{
  "num_attention_heads": 3,
  "intermediate_size": 384,
  "positions": "rope",
  "beta2": 0.98,
  "decay_shape": "linear"
}
Each number is 500 + 25 x the weight over its row's rms, rounded and kept within 0 to 999. Layers, rows and columns count from 0. Numbers have three digits each. The size before them is the row's rms in percent of the matrix's.

# layer 5 MLP down, 96x384, rms 0.232, rows 28-95, columns 0-47
091:497494518477519530522484458502506481499520504486553532483531543512544478499489500509511487504528559492541467485499527498497504470542515532511555
097:522490525518489493538530470510509515468532531481505500469503498557476493517491515459480453524484490490438539521567489518483529515501510452527510
100:490515439536484429472541490463483519511464480522500472531492475537448486515486526530483500516503514524488460527512506510476516526558495485510469
100:525529503474511534515486515517499465496544471487488495456492515490525519521508506440476501486539485508470514543536501534477545547494527506459503
101:527435512509487474481517522515494507494487474517524530518505507524530555501563495501545550543506513485500477468499514497486534475472518498483516
129:481509545478518492501466507495513517519495486494503561489506496497488533529512527510477503524526465510492517516476478510526498521502497525486488
104:507487508492505499486481483487477509507466492498466473505489497518478477500435497520517497503514434491481505495473502468500485539516492468512485
094:481474500522504500504533496523497536501534538484479491477496489501546438489515470526541498476474514507482510492499531491537525507427524462501553
103:459544487478484509495538509496536540509529526507482479472497535482489506501499515539500507533485504495501480473521496507477519463518450492522503
098:517484547490528501470517490486499446485475468511542515503495520491509535502501497517515491444452484495551534479477460520476509512502517544468478
113:477511480526503512519486513498512515502514478495491493497522523508495487491513525527471480507533520458502491493523501543510476481550458528520506
099:473478526479486503452523454503529472508459517509472503491494517469536502493479491475505524501521458470516499456508542474524513532519538531439492
107:470506513499515533491539516487505524503516504487501474516500491496518481518504492436528489521516497464491453501530486484482480461552466507525506
094:490558491528480538502493488509517522478511519546476510539520520529498494509516509521519450537482472478487511500534506509460458482548563515499463
100:474478512508527545517510510495488498473531470463502471482500501479514538533522491473503484445539506484518501472458485493514527476520529468496553
100:480499490496488591495458558521475499540488487476503466515493482502483500481522502445545513497512505486466497493495561512516514502448494471481514
094:531472521504474495478483482524513511554504510497528482506521515523543498519511483503474545489460522527543487491552496503482483453492513506489508
094:496482508492518537545496488510500489511522551471546433480490496496499499512507460523488460483497508522517511473496478536512515499495500458518517
106:484496457505498514497507484508488503475511489489487508489535470484482446494509516485516504516489468513507488468487488484508452453482524487504516
096:495566489531521495509503518494494429501490491488530505472466512520470514453507493500488495482487499513526515502511518514504473501448538497469487
100:502460507497496482524518511489487505529522523462523524525512543497487483484546481504469565483470493505476470515471505534486507509465460495492481
097:500481481499487508517546524503468445537514507584482478523455496448523509498525487523501469494505510532518482529513514480517499484474507497495529
082:529508476490511530491506532514486506531506473502481472505548496504551507459501507510510474493539515482499534477504535485483477526524479477490465
114:511484500440494504540498488483487547514491492418455470506492458473498492487505527461492510519504488524472502480479492521495506517479512473505518
101:523464492473492514504537516499549546495525497496460481526527479465508495488487528473483512538452513523524501503498517491539453495486486511532490
089:510480491503496511496406460487506483524538529530547512477475490533500467518521508458514521520540502492486521518499483491517490531498529545538498
097:459497472496475457499480468489488514505517499542479518517477515490470531500479456463527469480474521491496504522481498472520475487478524503525494
092:510513518546489484461506474471500471501512524498477505494486498574507518506500514520470495516476507502492501480454505504481492486482467487527475
096:551535495507501496438539470505504519492526519491500519454504495521485506474497511485490501530528506493540521494515514497482479482521520472510485
100:504404515473519537534491530479529438496488490486467532545491520528522531520518486527555478543518487489499521462544507500513461551518510493473490
104:509463487509519490512529514467497464473494477495509489527512497517462527491485449478488433518497505510464527462566524467529493509540488510470496
096:520511542486495456474508518511505500474506546512489465497495508482483494490503523521501488543509522528513480467473505503453469508494473541489465
099:482503475500500535491514499515476513497478490521519551558497496517543509484501497504545494470485518487499465539494494503513533488532508529508509
102:515462501485516435501545466473501502502491524532492524455553504501484475498478529490505492528527471513492520469491498507473522481567501482542507
095:495473466561526469496556496510521507517552499476493471511516457486505482479533505518572506491496529522517492472503521492532494451537529506544512
095:509486470488516477498472522493470501509505472497473527530467528481490525524485528477512484527535502472521484506498490457487486517469507499453507
103:544546484490521525477498526522503434525531471488510495497523493516529520504482478441472500505540499491487513493483503493513497495496466521514498
102:503589542521473461548520484512518480502500518479505466477497518503478497503489452511549512511479520505541476539485494511481539495489505482454508
095:483491483519499489497488540492493516515489502515506489443510566481529505497527513506505476498483454496533505542507507468507527485476519504478448
099:506501477496468528479489535514517486546457513465485490470440479475535522474500541507541537523479554513485498503450527475481464479484505477488508
094:549497475535486469543492514521507503523468477480506496504523484526486511481513511499539504512554519509484492508484507484444503488541490506510501
093:508491506512522582528462459512485502510548447474536505472518545461461442504506540484483495505517453501491481518465516549491508517509508476497484
093:491507460474496477533502489504475539462518474481506555534513488522522483486483556449436484491497521457483504518466475500490501522460535484465517
102:501499515528489513464483525523518451531556488530531518506489510490505492468489492481466486443498509499527536523508500507498481514507494509492495
101:488486520512492490499486489490536529502522507485469519502481495503507500469464552516535467481501483499496494515534443534504492537478549495521521
101:490532517474491518459487492505470536494470503521512472525481500509506479469503487485492556470522519508506483492512486475474482522528483501474486
096:501494501470470477488489508475473494500510480540498513525498477501522489499474488488455516464532488513521521450481455479529472505481471499553504
089:479521508496478503478532493495495473521474505503474529513502459532471505471499474477458426431489500461462470531544468502507513492465455533489503
101:465545476532466493517509520480512450515465521526460526505490471538506471515502519463526528516501471534492471500507511465489500495478518483505507
102:497502490505505528514524531497487462478480502474514508479479515478510494504501504509504446502480516519469509504496519491495492488510456466486464
094:497495482495489519507503475490524500467518494517506517487503514503517547513475473498498496530502494498555512531491487486462476509545522463528489
098:470495513486519464504468544551509510503460525455483537462509452475481495469506524502525488487500481498493481491486489476492489520446497480498511
097:478535502522506517475493498494509481442483509507525507535491492516426528495543453553476524495477466506496449486505491502477506500478491527481494
101:474469495506503482469502511495483464491520518514527452514486520501514463485424443488524495482510491517492498503451465481515530506490491485488513
105:491522478506534447541485491502524544501532502537504525503488548514480515465480528542510498501471492492502513520489511476525542518479530475507486
106:519486490485499459484509505507503495511420494478503463538541478470488480523531498518508534464512506470547503493485478526485517474447525529475523
102:522520494529519471524487475511466511462497511494519453487481531536500510515498467531513494543502482479511532532515499526486541493490466501491502
089:467506517515521485545476482453519448504453471528447512500517497452504473520499478507511469473500525495494481521535512488551554449491474522454534
101:522480540491475461484469485483489554514502510504519493507489581480522482492502433447504565503509491522462527524478465481538489525494517469461496
169:477513494506434489482489520507532520498500464495501494554506471516499482520509497477492520513529520491486459506489471509511465452520492492557485
091:537480500494502536523505457485493498473497528569467500511493522460541480474487546490527502496497498503509527498459514531537479526498502513536481
095:491538490497512588489437469507531477525486516486496575490502504465472510524511499507478523484542527496518521481517504502479499530487468504491509
095:487480479469494542481468467502477502518462535482517507527501474454478482506513497502485495487520541511433517475488477524495472504466481499530499
097:509511517502484497514480510495493491488483519508471474543498493502471456502480443483499540566486500499509497510467538496505469557478512508477504
097:497453509467527479422496482506478564492502502455470468486474521500543527505479538525466490503488532449488503503476499510507468487473490514547479
099:520492487451484548535468486488444474464492531533489497462500492488491498506492507502491487524521471508499508483495531544497507568545531502497520
092:507512441467461508476527521494503503466512492503495476461468504514511468458504517496490536478466483513495492509486498487494509508505498482485507
094:514474519461485503522532483449497534520545491497524464506496529538540481525473521547511467499458526490515512497488487475567471456473491525492512